From a checkpoint of a small transformer trained on Wikipedia.
Size: 24 layers, width 384, 3 heads of 128, MLP 1536 tanh GELU, vocabulary 4096, 44.6M parameters.
Architecture: LayerNorm before each block, biases, tied embeddings.
Training: a variant of SOAP for these matrices, 3033 steps.
Each number is 128 + 32 x the weight over its row's rms, rounded and kept within 0 to 255. Layers, rows and columns count from 0. Numbers have three digits each. The size before them is the row's rms in percent of the matrix's.

# layer 4 MLP up, 1536x384, rms 0.0781, rows 1472-1488, columns 0-191
099:171179143142159145138112141111118113133154115120105115201099136112094126100127188064148106149120119110066189166122159135146162140043073165168146190145148045134143120112100129137097087082100156139104118128182142092157198166116132111116115136078118118144141168183063105095075163114151109118131142111113097136128100093119092149099171122105100131100108094140123134138103076152170169120127160146188134140131123147107152181090129114112144159159201172125126092044103124149131122187117115094105162135112169079096094123113144133145144135129127105151110154144100165137101094147086096113
095:178126116118049078097208110126165119133140108092052166126092140166129126112103120123100101150138104081123092159144098088079145166108159155145099132066144085162173155112081130192196126154096115131178160108084115121112141147155108125155108134099122157108183114126122176133098109133114156178146158119122116148127144138121070075134186170140162183040111177153143132102206131178128114123095192107169053137101094129171118138112115150165155070111163120184131122145109110114199166182122151181105071092167096103129121127173145180124135070118183153083142116085093128135132187061145134127
091:114153147151142124132190142164133165068107143093148138156121165118127159167168157164150198116121117115163110097145184129147082154144119094177171134105098130156127149125130114106167111120129149146155145165146099136097127057145131149142123134133137115135133197084121088154076172125158114129114076186117103085102059178144085077123084131128136110167117093145085110094133125096124096073088193144151098178129126181128172134125118080107132137125099134120093146099125122136100161120074155121143181098118150105205121163190132107141151118093153082106155107190141125111131099147143132101
101:153095138137106145141073157102140169090099081107114105129182163121100126099112108130126088127161099118186125160105119193168154162152142096107167133088077150123135166116178043113146172148108187121093079128163128100129068128183156122079097110128085102107113132088107158150087131094116131149097130131086145202123103165170080128120165177090130164145160119107161123097148108157068150132147123143152118160184116143128173147145139180141149071116133080167101048134176143102164113161150164118152118081088144101138081177136117096141149053112208091157097105088149178109151182105141133195
099:112094074153141148133107127161111144139152111127158162149106131102104103164090112071140158100116119127137102166067123133135150133155156114124092183096097123100132107158117177103137106106139071096133071099147148081121154149113154092106181158119126093128133112101113147143057144136154109149070176139096108071102086138124152176104129123115126152143172092098114086122124203080101075146181100100158100120137188183096160083129147105123139159097154205080125142077054184147092135073129104127146140127150128131140166149145157089099098205207144124161118139140089105140137154129094142147
095:080158121152157092101165104123162153170112085158097087143162161125130123182138066109175127106116111247162157170148086125064094080112086139177166116178134104103147151136156143132171158110100145133110106109146150139139148135118135086124116136157153129098155095177082159097167115143135137128114114094113054160166101105160164110107126136071092180103155065140083102140185130174168174128077121106190136152136146089158116134140117183104152133097156111097104111124136115139091108100166126127133143131135120134124086151172110144151135087154159151140101146104107153199150097110148114107
101:138117134146147077142178105100180118167128178123151120095174164163176126158129195026102183155107129201169150082152079200181093115161124046119125089140176144134145145156120126172135098157148096123094124129132097175141172155129125108108122100166137115156140119088084099139111141176146066138156155132105139060142071142153075129105114117140148050150138180139113094163143112124118152130092108158103167102153154130116161154134192128105158157143147154224141126112155097194156124064097104160131209145169126177091120130124098109132165152117159118086132111147137177121088122089106086173
095:109142131172170167099106165096126025104100149082165086142104150072156096185100146090103087118152036147130145126185139204184145142099142102168144161075146144022180128115122157137120133143145103172146095119092123112120132141141050148126140053106143116121112093102117095135090169124089084133187128126116129134100074108117113165153133149086137149182112121146175123157083096133061100043139155111078107144127092139135091115134134148133152161084132070098090180120094133103132121104176087123166137118075115130158120138191136153130118102175112079146102138207127095188148112142152106131
095:191119149132090137186212183151180103094178145141097148117066160099103141127207124113147126181189168172135128073089156140165135182183090126122113160143095096117142110095095146186130166104107103106168172121130133156132108159109159170190173161134099157114110151151065091106130143102185134116134114135150201105151097083120116135102092154159081090112091148204139095087078164187129100144121082133145118174135130123117187104168123155113144151116158154120158135111139132188136149111119136154131110112151074161048109109117129219157202135056162073138153114131089140122100136132100109093
100:089174105093175122159110116107135186139134159096079232167111114138104124133124109081153120117096142130147123145090150106162149117148140130145069138023160123113158185189075137149152079108173104083140079138116139090062113105103158059177116169180088128191176136213099129139133096119097125141066124107133140132116117124101135158112208127128167126117085136174174049158096174102112162159147141118177121127098082154123167140149123160108087106138158102137148139111108093120144128145153160084100109089097119136074109073133144158042155129131160192131112066133116116137168165107110157101
105:147122126089135122125106132134136089102112124070115115141154124118126103143121180122117148113094101116110160163111124152130115110116092127212149147147197204151149154124115165048107090138160095104135109131135118154100109129214149106142119093132154153072133130139138108127119136100128141089098168135063124101153163111108116097126084087172128056159184107188132077125112128154167097178077095039134126141123108120129133099095132188144134099172102164143107192123182177140113138156105110192149093127161172152152176143098134164075116137109168041170127127125101112160152189077122165076
093:129150172136157150197133097129137183062101122107107120125176137109129132178155178118156145194179138174103153138135166167141096200082151114121107080092161111056104162121108091157182103119137102122153143087155088180135090129172101130094148205165101148132108172153115182167100081091150123135095087150144107181125116139066100153102124150184129106103100153155168137142106127147137149147097096079120082158118089146195105077115161126168131089103104146159090139162149100147166167112104088117134156126100133134128133104130123218186158118128124068141119095168133176091168156094074145149
107:063153093121118180132115113150208169125142085136128097168131130183100133135132117121152111152150156106116052151138148153057126165093153147122131149119144173135105140107099050108101164090125141152091139113139151094097134138144173125075071061118138128158036138132080104142137075077147111118122171161110135140098174159094139141144134124137155164096097143078129110121113125159108187131168089172155126149136154124067057135128114134151191134172124151125203075147149072097114113158167106110161125144125169129078144128152115156104134154146075165110079140130114149119128138075113141116
103:115133098081111147148136108128058156160175128150125136132135163068138168124139075134136115152159184121053124093115100096140173114114150163104098139122147126087113144129154119094081101192146171131101105106134160099194121120152125189080145121106109101115151141122105095125107166171113135155111068112163080105089132162117138141203153091124111141115087195101110104121150160107152108189137109117124105144116130124156115139075127134145173109124128182105087093153146149149104123084155079135122111193141132083122168132139148135098175090142160148150123127169113129130093113165116127185
100:129169103143126085130169112168147158103100108120175123085051108141105103124095074160091121151106131160126174129069202165119118115146114113139143078190156147074127161139102178087101115129079124148140135132124115127120098116085127183162081120119107125128142128171095119208157115132127129140070134162165191114159095127156089167136122083149128114150132130158126141133133153154122184058119105097141135156101086125119133140105128080066158079069091119156090143096107156100147125110183144082145223111126167186135115118135150091134156112148180110133154040100137129113123115113141116110
104:070132152090095157146047109064193181138122100097094130133131120131093155092132167085118119174146118191115127118201147080126146134135062174092117221126153094080122169160147170165097074101102157102110094129086096126122078161158148103123101195099155136120118174134139125113128098191153155120122164102166129164114165139133156082155131131127138144100139147136192182067135106146119178135111151126204087064126072146163083122127140185186150154115138102095091097164169026109126161158121093120115116197067090160119123111091068087127186091131134080095145150059175117098184105169126130121
103:127107162174121115152134133106124115113201109129170146187104063137166118069082168132159191129144117078119113202118153118145129068195090142135089156169126158108127074102138182085104113174102156104110165094121100141171158149169173151112121109084068160100087143162076149111153104120095168103122149128132150109138088099120184108111179103109150168124126121174119175169105128130155104158098220087147106186175150150162171152138125203078195142105114081103133149096102082103127102152189123093101178116113136169097066134102151104154178105157160113142127084188128103119114149118142134108
# layer 4 MLP down (transposed), 1536x384, rms 0.0686, rows 1472-1488, columns 0-191
099:133134110144133136177131164173157104088141122096129199128143132108153126086116177197093189114198135142097122147131144109130144109158116158096108095123165073166099124139158066153117162107190131112124139098136125146105091143141144166128102190153186140175185107135144141128158149119175067140152126173175134155108164089080091049152160096123146106158122088074075081159111089167118144144114106143211145091124092163163177101091189146147125178123070102118095081147128197107147151163159068139110145089125169120142112124175096103117131101108168167204112137164139120068142168069091101136
099:153154146117120109131165134150178106134107134110079201167119095130089163120151150160128130046148152100162080105206223161085110142136150163099070171133142176162165149131099124136143152107131100076162159131164186143097161122169133157137092095093080085157117143153138230120107127122151078142103126096118134214167132160132142089167146123151161147122090103147128095120139133160076106097142143170144111115083137123079111170174128113076184127065120098121085082127153112113148132158196185178109141088141179088107055118131042078102125106167158071141092088127110134145143114110098161132
102:173137147134117114106136168139158114105108140093177140152167149149101129186116106120172138135112191155055090131102175141177097147130109171185151106198102080091094166123144154082096162103085127177163063199141100133153133108128142097152093118100120123133098119158214121085122107151137133101095145168177148087159092129155112135169109100145157134144077081121115142182146105128161139139087137148145142114152121149105101121148133075136132122138150113109142076129164108088110120142148069104094123153142166123155197127058101234072118153132106211117092142138127117142114113096150144123
103:102128116143105074197112138121173098149119160122110119186093096129118163170163115158094175130130098132127105127196091146160125060121151112123155183117154136087118128127121142113111073138174115114100149086074107158143123139155118143125146097152212083115094167149142066130139157156118117128151146144075188119071091118149152145129079138124055097160076131191104112139153139113115139129134147102155109109102112127163117147122089129125165180162058120170105162098114150079095117137147173148089123168159080090119102074131166163123088131112059190082194095089140062147104079185125090151
099:185162142120133152063169105120088136137105133138107132103201074207161150104143157174126101088121138130140123144179152160095198114196171096131122117080144160129161158121154078135115170103104058128110147140127144122117060165152095144116106085153150174118119155136122169121128166091115106158095162069175126112074175139150113066117124071081199163130130163119122134074090078124140170147066088118050134156158065066063133103180108154146121185077138132096100129130148123108171157131099099161168139099130151131107100130117040153176135052113139117080163128184158131131148092119122122155
096:112131144128118152157101135128059164168131099223118117107147043111143115165146174153161137114153110092099124118084155122121195170117184087141130035129174141171154087144185096170141114102129080107175136064114173099162167126115149119128103115103148149164099141232105144109153160194116097107144135106124145137108162121143162097099141115106100143088104082131118143155099111192112079138097122104150136133137079093078139165119073142138123150100105138129160101131131092135155054106086133113114111101104081126092113110130187125107092147120115157123165147082115116124079113100175135123
106:152168162069124126207131124092183115075152135139150184110126142095144106104132033152143122076118073106086052208157118154206100058138138086131087112172155157139138123161208143154085134112090128135161162161144126121098138106141163131135135205178118128082096073126082098183142182111172124147096100085087100131119135065108154157098082108144139151166103112097106102113141128130156068151111159126083117137145117080092133072151136128152124158127184106113088148153172166122110156114085146162173126177105117162114166146101190135133103192107155102124130111119142158128110073119100124124
097:127090134114168139132120081053164123049097135068143116129127142107107114157163211133168087147140156092178135146154100171142117138155151111091143105127083098142141122092215178123157151179112169143087150133172197158156177084113064154130092131218087105145157109056188185120142122145081145166118149131121131156116161162117101170193153112167158078200125120108123060109080123074128118133148140128126095092183093183144091119158120134063148133133120146189139107107068141114124144089122143161087135103167135097100128181096160133120154176150099170160123150019102091109158068173149176145
098:168127065086179162134070134172145174093169183142147156121108101113099115146155154132121119180159159145119094083089020117151168141143078155127127098167167125152158164065104114101072101170104179150129104121165113115150133139106165137121119094093088103134119151144111111123141150197128134130065138060154141166161147129145117068125075121131121157137174057175116114138103185164116168130090099104113149116158142115165104105127105194148083071172120091148117122166153164166168084150141122132126110099146081106132076105125188162155161178172155125138102130087110093153061091106145158092
102:162134109106134091154141106139121079072106129147148161149133069093141159191159137151097142109185110107150079148175160151126126157155155097123144211129039132045124112169087130125183148135094127098159132069119124147091096120130127160144149120122104135133176118127145156108132096122184126108088150169129111138157074091138127093122159130100124119140109097127120170111175096120155141116107131096132133140091122120141093176137079092074160129191050150110160147140117108087146106130161136212147108161046148185181122150127131143131206144135112036115056144121065136126172092096127136084
101:169108107176074103173151154159084192143134154135131155143102107109174176101174056133055168066122167156082154106102150146125105119151095140123157124123163139157111152077126099186126133131082081134108172148176151148096152096150149152071126110148142140119098150111103142150165125065105074140057168137126141168076111091082132115188169195164177152101148110133168157139139168131110108138118178103042138171095130113127119109192141111152108118125115121081135092081141104189115052150159086150126181173151152140132097104135145080088106113140157137135085170163107126132115108169064124121
095:147108145136169157122082159132137145140119182201149154129165119084131111145121140094183169143151139175165146159125141131114198120104088062098100127108100151101158138143107125156173140121101143162178123139092137164122147144155141149044112166106160173134133077117126121117145154123114133115071112111129132134132145112125143146092160132196167112189111174126122102173069134148111096119142091126085173108144161102117167116115141146137113110097168174138140117165159134090127122064166083103185165098107107127100123116098184150085174119130140166140099114105075173170165120104142130073
107:155137140127164181117069108104131145105166118102130182113110138155136096180147107109090149141169207147077118140096151106098097126074161157097158129139074161141096133117153126083113122127103151194099139102159101121110120087143146095049084149144077097071127123084176104155160097139076142097106204136141148147122114133116185102121100082090173138106112090077202137199202091136130115154140137161148078162090065130134088131108116113157102167188215132146128149109124080146151144148125171088135087182194119148148161118179102176139147133152156102121128126140055122088131101151125169130
106:159166121109174178073139109127053114143156121126091089066099103155114160102132102172097082149092112108127099143119164097153143131081164104129114147136096111133109087141120107087127117179153166117151195097136105109148156138162082168093138178096077101160106148094129139127069131144089051144171109123128164126109159137100127144140127138081124071188093150095072155107120148150151081083101132099074079166148090122131198081150082174064127106139079088093081139131139152184069092141138162156186109140136208140176122111136140106131149132127091157124126135091048153128105169099120144115
098:198134159143152107101096121136122114097122147165049092166109138143101087091110161148109124092099136116125092148117101058116147075136098085138130183080109185154125117118133129088101069124072142126112086080150084122134090056140111110173118179115185095193172178151156090158121176080179121131148125106125045105111138205129115110122131109116130129108149039111121159132114100163089164175133085055135147122128129128105078145176130128154117153077131167115155107082142174117162132127149113124093152138077100142169148132154109131142166122146048150106137094132182124141149167147130131160
109:059135196076105134134090122103177130098156114085138040099090170086092130162080181101105141181162171135042143086169111159140066069161112145136111165139073175116070192152175105175159165150118136147092120138109125142161130133165149108158161197137108118102153190189116071192121078165145131094132132143151153115145139092205180120092113050151144121088078131129135131120164149164073161143153147128152157130147182130136175067125146114158128166150136132084105081155121092146152140147216146160140113122143109131143141100138122145149121116113045075154149076061129117107111128162126081122
103:176151108126139109119116116119112117150143151114146089174137201133119171130103093206115106165113088120141134122158095085097132130127151052074104144171058133113172092083109127127121057101135147087107108124131126155111129136107097169135108098173105151098073112145085109163111147162096091117115171087165082132095125145139035111127133100069114132152145141087185142164114146154096115160103098130140121113110127150125102121138170198113141076125133132070107132136130181155179126117125152122103098163086120178152099123148120162100164068067104136106110143166148064143090186166158192165